Weights of a small transformer language model.
Training: a variant of SOAP for these matrices, 861M tokens, 3286 steps.
Each number is 128 + 32 x the weight over its row's rms, rounded and kept within 0 to 255. Layers, rows and columns count from 0. The size above them is the row's rms in percent of the matrix's.

# layer 3 MLP up, 1728x320, rms 0.172, rows 878-926, columns 0-63
size [112  94 110 111  97  91 104 105  95 113 103  94 101 102  91 106 102 100  96  95  91  93  93  95 104  92  96  94  99 103 113  96 103  97 102  95  96 105 115  98 114  97  93 117  97  94 102  96 100]
[[158 209 137 118 140  54 141  87 136 147 139 137 140 147  84  67 110  85 125 135 139 167 126 157 111  81 147 163 127 162  73 115 171 166 103 133 142 137 158 155 105 119  93 100 150 127 117 116 109 168 114  38  72 144 172  69 166  93  97 119 142 110 160  93]
 [115  82 127  84 130 127 163 112 110 122  83 117 114 172  91 167 123 163 108 140 233 137  88 187 155 121 119 151 141 123  77 154 111 129 138 125  98  89  40 108 104 151 187 108 133  97 112  81 129 147  85 161 145 188  99  99 104  82 137  99  94 136  67  91]
 [107 143 138 162 139 158 136 159  81 129  73  45  99 142 115 130 152  94 165 164 174 102  83 137 144 124 127  43 122 229 130 197 141 115 103 103 132  94  93 132 138 159 162 144 119 134 119  82 141 159 145 104 138 160 128 155 121 106 120  92  99 169  83 152]
 [143 108 135  87 180 138 110 161 162 135 202 175  76 129 140 125 137 148 175 130 227 117 165 142 110  98  72 146  62  96 123 166  85 105 145 106  89 130 138 103 119 147 115 167 154 108 118 155 137  80 130 121 103 118 132  74 167 132 147 203 178 137  77 140]
 [164 107 133 103 132 142 118 156 140 144 150 159 168 115 174 128 107 143  96  67 103 129 110 144 133 136 135  83 134 120  91 126 146  90 122 152 117 127 151 125 143 119 123 147 143 126 120 117 152 131  72 120 125 140 132  36  88 112  62 103 107 110 169 125]
 [117 128 119 118  96 117 131 126 122 127  43 145 114 110 145 148 136  97 109 113 110 122 119  78 169 103 174 111 148 155 172 123 143 138  26 106 174 151 134 148  94 151 118 127 116 142 114 168  97 183 129 135 157 116 126 158 154 116 118 132 108 137 192 106]
 [161 165 160 129 162  80 107 186 187 140 143 151 107 101  85 107  87  74  72 112 157  71 110 159 146 119  30 104 130 192 104 132 161  88  85 153 100 115 153 160 159 120 170 131  97  90 128 107 170 146 116 114  70 159 120 117  99  92  69 174 103 123 149  87]
 [140 123  80 124 148  65 116 131 105 139 117  93 114 150 127 195 127  89 144 140 130 133 148 157 134 163  87 121 111 136 143 123 124  86 133 107  83  62 144 160 178  96 110  91 126 160 152 135 125  89 145 127 147  72 152 182 178 111 141 167 206  90 156 186]
 [169 102  82  93 128 176 170 142 127 146 181 133 107 130 118 112 183  85 165 115 159 107 146 113 117 107 101 110 131 140 181  98 130 121 142 209  89 107 123 122 143  89 104 121 122 150 138  84  93 153 157 149  74 156  69 167 167 180  95 144 111 156 180 136]
 [ 82 138 129 128 160 125 148 100  84 126 170 107 146 112 122  86  60 118 118 164 133 110 163  81 101 139 189  96 145 134 120 158 163 156 101 100 124 133 151 135 123  98 145 147 134  90 129 144 194 209 106 144 172 157 162 125 128 145 125 159 107 136 125 162]
 [162 119 146 100 109 136  58 126 136 100 163 136  92 107 159 140  64 109 100 120 140  86  93 136 189 163 118 128 121 142 150 116  90 158  91 103  82 137 146 172  97 106 118  83 173 149 135 121 100 161 116  84  96 177 129  46 103  87 113 137 132 171 173  93]
 [162  64 142  96 107 140  94 132 119 131 106 153 122  99 110 144 138 128 167 119 128  97  56 155 120 111 130  74 137  99 148 138 157 119 162 160 133 104  99 177  87 157 112 153 144 121 153 102 101 136 146 112 136  72 147 159 158 179  99 153 106 157 116 125]
 [123  87 161 127 157 187 183 137 150  87  97 177 145 101 123 111 145 102 107 143 136  97 138 120 161  82 142 107 130 180 109 107  92 191 162  95 113 153 112 150 126 149  89 131 154 129 160 109 166 155 156  98 130 143 171  72  80 167 134 122 115 191 107 131]
 [163 125 115 157 100 149 150 119 111 136 120 122 103 127 200 159 182  95 118 124 140 149  86  85 111 112 149  99  91 119 112 213 100 161 160 124 101  66 119  77 110 120 137 128 161 154 141 152 113 136  72 134 148 107 147 139 143 164 190 122 115 115 104 144]
 [ 97 192 119 129 145 157 179 131 177  94 119  83 142  67 131 180 145 121 118 137 168 123 132 114 164 156 133 164 137 104 125 141 119 131 102 121 107 136 148 119 154 114 121 187 161  82 225 112 132 146 120 136 146  74 161 127 176  90 120 120 100 218  90 122]
 [ 15 169 151 160 111 111 134  44 144 128 112 152  89 156 189 148 142 150 131 165 133 157 128 123 154  79 107 156 130 122 170  90 134  99 149 114 109 103 173  95 176 134 133 131 106 154  83  87 121 140 116 119 100 118 142 167 127 146 115 162 176  88  88 109]
 [ 58 101 193 136 152 146  95 171 100 149 156 107 157 150 124 109  97  91  92 154 122 144 130 147 140 141 110 165 132  78 112 124 139 164 171 140 112 157 127 151 120 141 131 124  88 107 123 154 104 131 132 155 143 134 159 119 109 132 118 150 112 158  92 114]
 [103 159 143 149 121 116  97  95 133 152  87  93 157 131 107 156 200  66 103 132 160 115 127  93 153 127 121 134  67 141 105  72  77 112 141 165 175 134  81 155 110 127 102 133 173  92 133 111 135 144 148 103  43  98 124 117 105 143  99 141 109 113 149 132]
 [ 41 133 101 145  74 132 126 165 154 174 118 185 145 185 141 115 121 156 107 124 147 119  67 171 137  88 137 139 156 142 117 112 119 192 138 159 162 123 185 175 137 106 149  55 154 128 157 133 162 119 129 136 141  86  81 172 128 136 133  93 116 122 125 104]
 [ 94 148 146 100 136 150 136 146  88 109 151 118  93 139  83 168  56 120  92 147 136  57 111 177 139 127  87 136 141 160 132 138  81 154 154  93 133 148 120 127 140 131 168 143  79 117 167  98 139  65  88 100 150  98 112 142 165 150 115 112  88 104  99 156]
 [150 164 103 109 150 154  97  90 124 198 150 126  94 134  85 130 104  75 151 145 133 129 125 134 112 178 116 173 142 115 171 161  91 138 122 114 161 149  93 119 165 151 133  90  86 177 103 152 130 152 148 170  80 141 102 169 128 114 134 114 103 134 142  66]
 [192 139 130 103 108  82 107  82 106  88  87 125 145 105 162  78 115 153 135 125 114 172  74 120 104 198 126 156  69 162 146 150 105  90 136 143 140  96 191 113 137 103 133 140 176  98 124 123  91 147  78 179 154 131 120 135 152 128 162 137 149 187 116 109]
 [ 96 184 128 123 159 136 143 186 158 135  67 158  85  97 162 124 163 141 109 108  66 117 123 116  77 130  34 140 110  92 169 148 116 156 179 128 217 146 148 132  52 138 123 176 139 145 126 132 105 111 107 119 130 107 112 144  71 110 105 112 126 127 117 166]
 [160  94  80  92 178 139 140 107 118  85  95 144 140 108 118 110 148 172 143 131 129  91  90 132 144 163 128 107  75 121 139 172 168 118 132 199 143 153 127 111 189 147  94 109 115 146 142  88  89 177 154 148 127  89 151 139  93 137  82 149 104  76 171 161]
 [132 144 115 117 157 114 159 171 164 119 140 151 167 123  97 174 142 149 118 175 121 102 121 101 137 106 115 144 131 110 149  68  68 123 123  98 130 115 125  89 123  91  95 113 151 158 116 170 135 128 114 118 101 202  63 158 182 149  75  95 195 102 114 177]
 [137 181  68 140 142 188 117  93 177 130  79 122 139 120 133 114  93 154 111 128  86  40 148 121 134 134 129  90  86 123 208 153 121 115 121 121 146  95 120 213 157 117  88 101 145  85  95 106 127 154 128 140 128 119 119 198  69 131 142 135 201 109 155 144]
 [129 101 146 158 185 104 119 156 154 134 125 200 149 131 118 150 143 190 101 119  95 128 174 163 110 149 103 144  75 114  75 143  87 166 217 173 116 127 113 114 113 173 117 211 157 107 146 137 165 124 112 151 128 129 116 147  85 145 138 112  68 109 110 152]
 [ 77 107 141  74 132 115 162 127 111 140 137  83  42 175 162 110 144 130 180 144  94 108 129 102  90 168 177 114 100 162 128 121  55 169 105 175 156 125 128 121  52 205  53 100 108 146 103 111 151 191 112 115 136 136 163 114 137 118 111 132 166  92 158 119]
 [135 145  85 152 127  94  83 132  79 161 159 129 183 128  72 121 194 151 138 153 157 123 202 151 112 162  98 203 126  78 146 108 143  89  83 118 155 133 121  89  87 162  99 149 159 111 146 123 178 144 190 140 123 106  99  75 136  96 147  96 110 111 122  95]
 [136  84 143 109 129 160 152 200 111 173 116 158 141 129 108 141 114 226 131 173 102 133  55  90 123 127 100 121 134 117 124 129 112 162  28 101 147 152 198 117 205 127  95 105 113  94 117 116 110 134  96 139 156  75 135 142 104 161 120 138  93 147 100 118]
 [181 137 149  94 137 133 107 143 126  70 156  57  93 102 128 149 105 146 112  95 167 169 132  81 103 136 113 121 109  88  97 121 128 112 113  75 145 129 125 139 132 146 157  29 163 166 127 130 127 166 139 156 101 149  92 109 178 114 139 100  70  98 131 159]
 [103 118 145 115 145 157  69 144 161 153 112  93 190 161 140 171 126 110 127 179 159  63 157 136  71  77  74 187 117 168 125 143  88 189 111 201 130 152 116 155 136 119 102 133 114 154 101 143 156  99  93  62 155 178 125 156 164 108 120 107  80 123 148 149]
 [137  59  92 136 124 115 127 197 144 153 101 104 161 165 122 139 155 147 124 142  71 150 134 128 120 166 133 170 117 147 118 135 131 165 143 115 133 151 181 108 112 139 115 121 137  95 105 108 117 106 122 138 101 210 131 162  98 130 138 161 157  84 143 105]
 [122 121 123 162 142 137  70  69 107 129 132 210 113 102 142  99 127 150 132  80 118 146 187 148 138 126  91 133 119 139 179  66 164 110 155 122 141 109 106 112 162 120  97  92 107 211 113 105 114 144 133 191 112 141 112 141  68  97 140 162 128 119 123 156]
 [164 159 112  73 149 160  69  96 118 173  91  71 116 166 111  88 177  76 124 190 116  89 110 176 162 130 115 160 133 154  84 138 163 142 127 102 147 105 112 158 130 121 156 128 105 131 216 127 166 149  94 141 138 151 138 130 159 169 152 141 165  99 166 114]
 [136 146 148 124 124  97 138  93 221 189 133 128 100 164 128 127 128 125 110  95 117 122 100 110 130 125 153 174  95 121  73 142 149  66  67  94 128 167 161 146 140 126  98 133 117 156 103 124 111 152 109 148 117 145  59 120 113 152 158 177  97  79 203 140]
 [122  76 207 154  90 118 114 169  70 120 161 107 103 123 151 182 120 128  96 124 168 140 158 169 178 154 111 106 165  96  45 128  90 132 148 131 153 148  93 107 131  84  99 148 109 119 165 140 141 166 129  58 159 108 185 138  65 109 117 100  88 105  96 146]
 [ 52  87 178 124  70 186 112 119  93 117 128 115 108 144 120 122 180 138 123 152 142 127  91 150 164 145 128  98 206 166 111  90  82  39 166 120  93  79 113 172 147  61 148  88  55 159  78  83 133 117  82 151 128 135 162 160  93 185 103 150  69 151 129 161]
 [161 157 166 164 173 124 134 111  87 173 110 114 138 164 104 141 136  76 164 168 178 144 121 121 102 179  98 141  81 146 189 109 195 135 193 160 145 162 166 116 137 146 125 168 138 113 169 113 187 106 144  84 108 116 194 143 103 114 179 102 132 167 140 139]
 [161  95 159 164 147  70 146 151  83  93 138 125 149 106 109 138 135 110 125 108 175 178 161 113 184 212 133 149 114  94  72 180 130 179 131 111 105 117 107 166 166 117 101 145 110  91 120  91 148 160  74 149  91 121 142 109 117  74 164 145 128 115 152 180]
 [111 125  83 135 116 126  85  87  79 205 188 129  94 166 122 158 122 112 133 109  59 132 121  88  72 156 102 112 132  41 106 107 115 112 169  93 105  91 176 146  90 153 187 121 176 192 160 141 120 132  69  89 123 143  78 110 107 103 138 126 107 154 104 101]
 [132 145 135  89 133 186  99  82 155  80  71 107 135  85 146 131 108 118  79  92 133 148  78 137 134  90 146 112 199 108 150 117 166  90 115 102  81 115 103 123 163 139 148  53 134 185 149  92 155  82 177 132 169 102 166 133 152 149  89 118 118  94 130 150]
 [ 88 140 135 171 165  83 129 145 176 127 161 128  81 110 102  72 169 124  85 115 139 108 102 104  69  92 153 172  93 120 141 130 147 117 105  51  58 112 100  66 113  64  48  65  21  95  87 124  85 120 145 114 110 176 130 101 150 150  66  93  95 155 129 125]
 [160 117 120 144 144 175 101 103 100 136 161 157 117  93 139  79 136 149 179 149  85 149 102 125 182 129 108  96 162 152 102 150 134 110 127 150  72 134 114 124 113 133 135 119 132 138 120 168 104 164 172 116 111 176 189 186 105 167 127 122 203 154  92  72]
 [124 151 128 153 156 131 143 119 131 134  74 153 113 138 217 168 150 160 137 141 161 197 106 200 112 103 132 158 127 195  92 136 151 162 128 100 150 100 151 107 122 128 100 176 179 116 132 177 186  69 141  94 163 129 134 143 140 144  97 102 178 111 112  97]
 [131 121  84 155 180 109 149 142 102 105 135 127 123  70  85 175 124 176 140  90 175 123 136  85 111 122 133 142 135 109 140 151 134 133 208 133 158 118  88 139 170 136 168 108 154 153 147 141 173 140  93 117 116 118 133 182 130 104 109 101 112 171  76 100]
 [ 68  97 165 193  39 159  89 161  75 158 131 124 186 133 119 136 119 142 160 118  84 112 124 140 121 110 150 105 147 140 130 106  97 163 116 178 206 118 175  95 118  91 121 143 138 154 123  81 103  84  78 131 166 215 177 151 148 128 119 162 101 103 138  55]
 [105 148  74 141 182  91 167 153  86 164 150 124  77 132 122 131 114 104 131 106 141 108 159  86 133 104  98 156  82 131 123  86 145 150 110 164 152 105 189 112 134 172 123 138 153  74 142 100 137 128 156  88 162 157 120 124 159  83 123 172 108 131 103 157]
 [149 134 151 198 139  79 144 121 140 150  95  78 130 165 139 164 114  92 170 121 144 104 130 109 217  88 137 144  97  85 112 119 160  96   7 105 116 136 176 118  74 123  83 120  95  68 156  49 174  87 140  94  77 153 132 105 138 178 169 166 134 146 110 163]]